{"n_kv_head": 2, "norm": "rmsnorm", "positions": "learned", "qk_norm": false, "init_std_qkv": 0.0524, "optimizer": "soap_variant", "lr": 0.00749, "schedule": "wsd", "seq_len": 768}
Each number is 500 + 25 x the weight over its row's rms, rounded and kept within 0 to 999. Layers, rows and columns count from 0. Numbers have three digits each. The size before them is the row's rms in percent of the matrix's.

# gate: layer 3 MLP gate, 320x128, rms 0.242, rows 146-162, columns 0-127
# up: layer 3 MLP up, 320x128, rms 0.23, rows 146-161, columns 0-127
# down: layer 3 MLP down (transposed), 320x128, rms 0.211, rows 146-161, columns 0-127
gate146 113:570521522514528500487492486523510483510519494510489521533527453549513466472501500515504508487514469464486490464499519489477481513470470456495506487503474470504499499496512513495491490473530496485476495470465509503511453481523565504488495492491506505478501566522459473486496436504533511505522497471504531501480529522530487518477499449532479451512516523507478428490530536502485531510464
up146 095:494492488526497457517492475524464481470496516494471471523486479516542515497533489511492466502477497477493495563536476548516515491491544487490480502535552491454482509456433500507480484499490467517513488532508532465467500507521506478536445514507476484528529526491531501499522511498556498513498490498502548531545533474487492530492514527468542515518500526531519523486466492503522470480531
down146 097:531506479493532495532454533524479479469526542464478490503465503497540458477517430476527493511538469475517480499522499495512484546481491502506473503494503508487530520490471492508481521528563427437486506467452488466548471501523502503461525474494529480497535493512527476495506455482523510470536506493549510535499487497483519488499499514508502509497502494515469463516504509500488504498480
gate147 092:471537502498481527495526503539513478537504465461463504488482502475534533489554501485459565521483502507493501514513533458499511548504464523482522479473526510443500479516499540506513511465506510502509474510533512485480496495513525478504515523495461466451450517507478455504509515478545492498520498506444486509524500467467494477517516511501551527480492517463489526494507533503457539521499
up147 096:488509506501508529521513511523472486519513519442509532489458478494502498524513497460473516500513511535521482565520475460491484526515495527488491462513533525453551528509491483522489495523525495515485489536464526491501497488524480484521483492528488506456450503520450467548480532484560454544496514498526496502520522471546489460495512524528500544476488479509469518528517491536477519497506
down147 098:470484454566546481514529493489508518483537486463493482502483519518473479480501488497491500500482503433468496484515535493512539480478496516472539500519517515501508489528535475517506547518485526488512467446504519535527524524542489490519453448528519508491474493515517504461505475471503488452495506502490488490513467529495470542478527485495482506496533441496510493478530524539477551503496
gate148 092:531517506519518525510517512489527507520452512508475570518508504521532497439484508519481455482537534489502526519511483508500520490456469476510538495527531478506470463438518505490512454493510489447546524499516499509540514533525483525504496526512479469525478488478525455511495523504508431453503477466486472472477491503507531509488515475516535522508504528522482502496538492497487536509505
up148 089:491491473500498470515525474498503519522505486488458506503483492515506466540445466516493523490496504497484516469492478449504508516486480465528452502464496557478495522505518526501484483514497480526452487494481495530533536517522489471511444482491524552438497523523469553502498514548466501497494487504441494515520531497462511485487507460482482457521565509488505505493501504496498556509493
down148 084:499470491466503490473544477505502549564491526534533520504496491479486528496508520491491465495518499506492533489486482428465469469443512508506521485497525518443492528490523454493534510505514511513519529511529447455489515514544471446543512506505494516502488498462467491496483482489505527504508547504512499469520497515481440483521481498506536467495504521466497493470469486511497510465515
gate149 105:535499506495515514475475508502509477487568507488478441474476512490502514505477522503488504478462509494516540503498480534544526495506507491477543519470451513431487496479481517476465515518514517485554534522494475493519501475522476475487510507524457485497559474493507520471519483501496486536440447530468462522522523520480521477508499483500476501497507469509459475523492490523461468491530
up149 109:505495465510481538502485502527514500507503472486457524515520469505577472517511513520531452455505485508504485470541502507497465492502481486515508536498511468449502491501548507518500505494509514471501501470486511437505559503505529519462485488475537493484558527505464470489492530532496514536551464538496541501465482490494475468523529470469511499525518473528484478489531471495480501494509
down149 104:485469541507445541480447526476465491519508502523495487499491514484535472558499461523556515482474512490531523500449465504461536526500495429495495498496509502506516493524502483524510518495506500492522481451473525475486488539534520518509471488472455493519497479514533466491500493530482494489501452509500538501494474501527517453521491524497462497491524534527444494490486509490522487482466
gate150 105:488515516485459509505487474521485523520484508505490477472484531524522534494542504520470507480465531531501497478489468471490539553496536475515511543512520435507475482498513489523486496499507470499488519504541561527472509513516514546479519500460489521503520512451514507496477512486514559541443530516496506509472484488531509492510526472560509498482496513526510529532437519489490460497515
up150 117:464496528463497474489484503532493490491493466538516447537505498418560530501543514516510509511479512531514512460487521523459483485496489506499506501491541488498560481522472508478505532501476509466515533490536504492518511500453467537495494517510472519537485480544501479495454494503539500469464447508490494494453516495496479469545507520514515516534477491503532469491504519491501487519469
down150 108:457517514519518526536518507522514471489456524530498490471478489489481499506514518481504475503493513500526511493459473462505490538476494485484519565487531495467507490489499528488468482487528511560505536496509514482514505510550493468452497506499485514474487506513493474502515461482460483543475484511467529473479532517559502529521531492541514494542463484432547506521491506449528519495483
gate151 104:476489490553491477478460525500556525501533545477511498510537533508494504483513496470519533528482489495489479451556532535508476498510489525488503493488546477462499498517476508492488491545492505506468524472514488474534506493462438480496503501495523429510464485474481487476497503492539491482439487513537493493455489502513521505478515519456515475487523514477487470525508458497471535478497
up151 126:480483504569483511505487501502508508478497535518527447502527489480509522530517507485496484473510458486499485488474513498518517528512502478488500506500474506504538490500522484499456462528471487514480452522523466526526513486536489488501497475463484516524527480499476525449483513464550482497493467484482449510516528418479509515512476507490536512450479499473504477566512465463498464520463
down151 107:514491534525474504499509501468521493454476509501498511484489514501532463536483551517502504488525492473506477506516510466551485523512514523532454526480477505478456516549481545480489477515498505488517493514485511518476467469467523517487501521469509424491481519477533501457530508540523534507489506539513516524496463519528508485457474495513533492480491507521483452502522506515547489428475
gate152 090:468534528560460476472476478495467515501524469499478502543513528518509526500487493544509527480529501523500527469512482511457537474482461514497474450491529506519497520493509477496462510473463540531490474463514496480518494546481501499493465474481474485541480529501501516494536488460477493504464522510495465467496554510485548519509518535543529547534497496504499512526507494500451511505478
up152 087:479490551528442519481506469523509561515523494498509468494489504501494521463496516533467486477498527509504511497521497519482561496431479505553526506484501527495529500492504542495482494479494546463506507530498518481474461542487540481525486503491463500535458494475507484485516494467551505482506492507505466490484549541502508528509541469513519502516498516498502421489470509486488501493519
down152 097:540520493533500532483497508538464506520503518493494505526495533525522546479509458555499481526506514523505508522553485517461573474514492490509505493495503524524493490542525525495477515481460476486494512478482500531485541545503517491490510485495480497488520520487472482528507525515505527513478500509479449445512503559535489527469525524553489510519453496477486437516518510465521507476520
gate153 100:506477516522554503494510461486517504459501495495505515485505528536531482502476525512537513502475511497489523471476493491486530542495513500534522501533449498558478499466509504520460491546550527464523538523607522491485502494498539523505498477497479516512515528472493517502485483526474478456480519505513502524471503507461477478483495493511487481468511488533517518487444476532511461504509
up153 103:450488463527468524520525506528512506523494471477502512452457513530534502548500490545460543531515469506484494512493518508504482517479527503502505470434523450492502520506434502514496497508485538472518486501511492491500529469499503495486472518515461503480505531481480517492528516478510523497481501521508501513458497472520495521527479479444498532517496514525451478485572506489520530534457
down153 099:492521493505485525486465495529519520523498534502503515515490487503499490510502480433516524491513451530524505491492530510524509538476533463485507498496517473482525534477473473509525473494529500487541541475552547500512517495471475472518501549509500500499522513509511479544488417539477505552511516506508475494460539506536477504516433544510493501508497466485450505513511532469495489503508
gate154 090:517517508551534503459481525495509498519520503528510470511529522471491490521527496501530518452537482465488533475485515500512475474473458480496517503543513518481514471527457490490522519548546528474460526507509525449518511441491480526539481532506468533522526488503505524491446480500484504509499514521505529511489438475529485477537509513479502517475471487474514530531452506518489511492469
up154 094:533559466507507530500481482464491515475523475502506474492507505498492517489525497500466502570516496507504516565496510485458473520509492487486504533462474487488518530484513492467441491488433542499520505518494494494465546535533497443483522495494494465439483524514460499482499486481512499499509522536504497486527534510490517529471506545552529514509497547498497529508503467495502497517525
down154 106:486509514515507493452462522492522460508468518505489498531467498481496458526504521476527507471511436474427505469523515523487520486491529506484502448528476489531490486486519472472524523501527473506475523484529503468466495484506492473531502506478528479495510513489546479490462501535506508512508494509556446522498478485485505538523490493538461544496458473486450453481509496516507528483472
gate155 095:471442521463485474500457535473489504486533476527468515502509520492506533528470537550530499480500492474493530475471521530491471499496508509488482467483464453505467461478504529509468447504516555513486554490488512487555495457496475486503478535527551510524551478475478515478504499467446492529517496524502504506537504499484494526502526488524502507527534497495490477500477528517499508511484
up155 095:483464506513464505497483505497510538523578496478508541491497517519494568471489527496494510466497512465471497518514505520549469477496485489522482472516478467504511502504502511473449479508479548485474530497503505475487428508541493508524499509518497499487534507459517491481481476506472514481508485458497486483534493501510528485530573470463507509528537499508495477478536532519523542518465
down155 098:551503527468513509508450495467493502486504494501504508464500514462475528471494511525535575454490474498518527492477534519527488530507522475512523459504485495517489495527483531495507471477510517477476467521529560479542530505484485492507533507488510460543511513508434524493515476494488478521512492452467521495515492515538540514484547493499461512511540475491477498530470528471464495503499
gate156 088:482497485481486519501471508506538503526519520525470465499516553564435537498521522497502532490492473539457513473487526520526468484519444526495477503511499519508519468553528513546488485516473518499494524500502518475452493532468472480501500488501469479525507463497481476481504492450446515503465518518529517479463525495495532509488478490513478489526489523477493518545459464491482514470494
up156 071:506523476485484468529490499546492440510512479471516503509498522543496493506506500442536503483507467500531482484484523515476479445476493430510519489484399493475459506499522506501485527492526461462482510475508521483494500462473516505489514483497492500533486499514461503478531528517491497513474492492474499471497511493500499466542520511501501493570490489491554531497460494526527491478490
down156 073:458467495515515477518503488514506537489572470466516519527504490512527473457523506474492495509482570517517510460467469495471529518535498468490537529469503526463482478478467497534469496471491497517526519477521487510502475497497513512483512500461433501509500561474479511510539538545481501488520494453448506559523508504491499507504504509498496516461502521521517475497485484530501494483483
gate157 094:523516498527484506493504486483523505484507543472490514466497505493557533525507560527516474503501515501483463499522493537471499496470488476501570472479467501472516503473475461511515507517461506467522477495544538444492467500558529526470476499472525452538484486463537487518506479521468521496476499500518446516498487460483470528510505470485516503521499525498524466498460507504490516496465
up157 095:474531488490501502513479459558494524476486520532474518513523532470510507525498461530481502504501498479485483497493499494539499520510505448491504550527482536493509512462521463508494458473468492494516520458502463484446515540520474548502531535486513525471465476510454454485521488505494484514497485481479467514472487490506463486472510506450525442523517489494474533530459537505494527482521
down157 099:483494481492473517500486474468547499500472472497499529493498485478484507525420450533477459501503544484465471498500487501524507484495501502509547507531464506507489480499488476549522524496492523510523459498524477467511492466482471489495456530484562522457502475495478505436476535484521481478492516489504499521517507505432488489512520500465475489519529482523484512521527526503478542545518
gate158 103:492499480466480536498499512503482493475481474535484477468518500478476516521437499544505471514539481486474501457492484502513499473470470488499492535472501513488499492520492503497499466539513478482502504487516552483453455479472533499483511466490464491471498489464493476512546528484524497518507522521492489455527507553494495501509541534531549552495493532487498494493522456423514461515513
up158 106:486495507466473487516513489503524524456514486500463494521449478467480519497476489446493469491512511516509484502529512480495567508473445485538489501472505513490479503512496474505498491476475472504502526515496507468488460417474547503466509514482495511500516475516487505494509492448528472526511522511470500467501469456474496488491477493544491477509422475484535473469485459500520465506512
down158 107:523523498508476498513523498514511476491528474495498520532476470513490513474509491510505542547480500491479529544471547492495476449510476469479463505493463524531572475533482496484492466517541490509488528463468487500492507510466547425480509489503509491478518483487523496506517504474514464529491516500462494472505487496541486513521478420522513479508506456487543505512494481488473455496490
gate159 109:509503525484492477478462481463497499477496553514501500510487533451455455499519501490525495501535502436486532499554518479523521496477506515530487463540508499498468499484496462490483539557487462520548536517507515486500517470485497476519483511522506508503496479506536489504497534517506474537469516510489467503543509459523512464523471529521514508497517529469450498467525457481507514521554
up159 099:521464528480514531524506499445542524525490506521493484535504518501452509483533487507476515521512542445487480516515507489474558532514485523504502505519518526492507477511510539525544515502472471516538497486466537505482473501501516530515506477520517472507514484503572508521498524478463515492507481516472520460554516485507501526531497486551500484488517529500444517507532543470521527482543
down159 104:523480492523498502461518481499519521458444460474488490460501482512465485485509508479497493531522511496466512522500492504509512493492493514535502519516509499507499476457542462501476563488494536478497564500499510499513488524479513503563502543531498496492489450496506492464516416500489461505485519521541439508547501500501523520532464523547521500479491477508487517548514478487499496508518
gate160 089:495527524480468517519504471461486475500507437525495470510501459525525520502495483441478545444499479500494519482525525492464532565497519475499494520448536491471515479500492544518523480466485469494507486470497478486522537500495507486460521486496476526495473519503482520523479463493499508479472488543500505464478490501495501492503489467479536538519466488435488534503476548534500499468502
up160 093:532531458500475489579521477549476522484482494528526459522507512481552515518511504505484467486482501479479549492516511484483503520496503553491494533473524510490532463549507539496541472496493442459523486489461473505508535529459491487507521498513512529508517495501516483522500490504495475501480502560486474499445507501473501525522483515482535520487498507490485479462484537487477506459525
down160 096:509469495528496493476513520463510485480490498482482529499534465503509479486483537541527480474475480531508469457494470481485465500482508460512433489561498491529529527509512513482503496527474532499454495504514546507535522502489543495465510515514449489526507518474471515464493502507499528511490551466461540503500488491491539498509539480462466533518494463523515460492479475465487461512474
gate161 111:470506471499523536500457493480510517538463472549533552490514513498506511501517463499513521458511527502493530496505511520496481465463512504479469510541448507458483506526484502455489492492487554515485497469506496503491552524529480530474511490457506484486513521471445515487469487521501562474479532490531510502509481500540477497486527541490529504468492529515518537535486501513519514469550
up161 109:506493500494489529510545463508488495477506512480488504487522459497505496507490494534478467570519475502515479468524498484490505495550451505503465501470551467524513504474480470507537494529531494506472480532505513491508498504498553487565483483466488482536452490482510481521511485517515440511490469538494498490489528503478484498546494479504530479499530458513472477414528510478512508509479
down161 104:509536483510537485474479490519451525500469519476493547561473522491522460486501492509457481444490507483528515476538503512529504500495490504537474507522512491465521464516498542442482480476494516542556568494487487487512524507516499481505485525457521512468548551501488514509476496462466558512468507512495500473498488479514514495528505474498490474494496523503538484520490498508483487539497
gate162 059:468537477519518524471483494482480525510492531509481521515504506474477521471483487509483470487462535466500503423503504503538507464467541504487470533499514482501511458499509476502528481506543502563537499521531453465483504482475511512540448491543525487477522507516479493480513492506500502534458507454469492520481463486468530500477511513487483476512508524471444502473523484525479516546501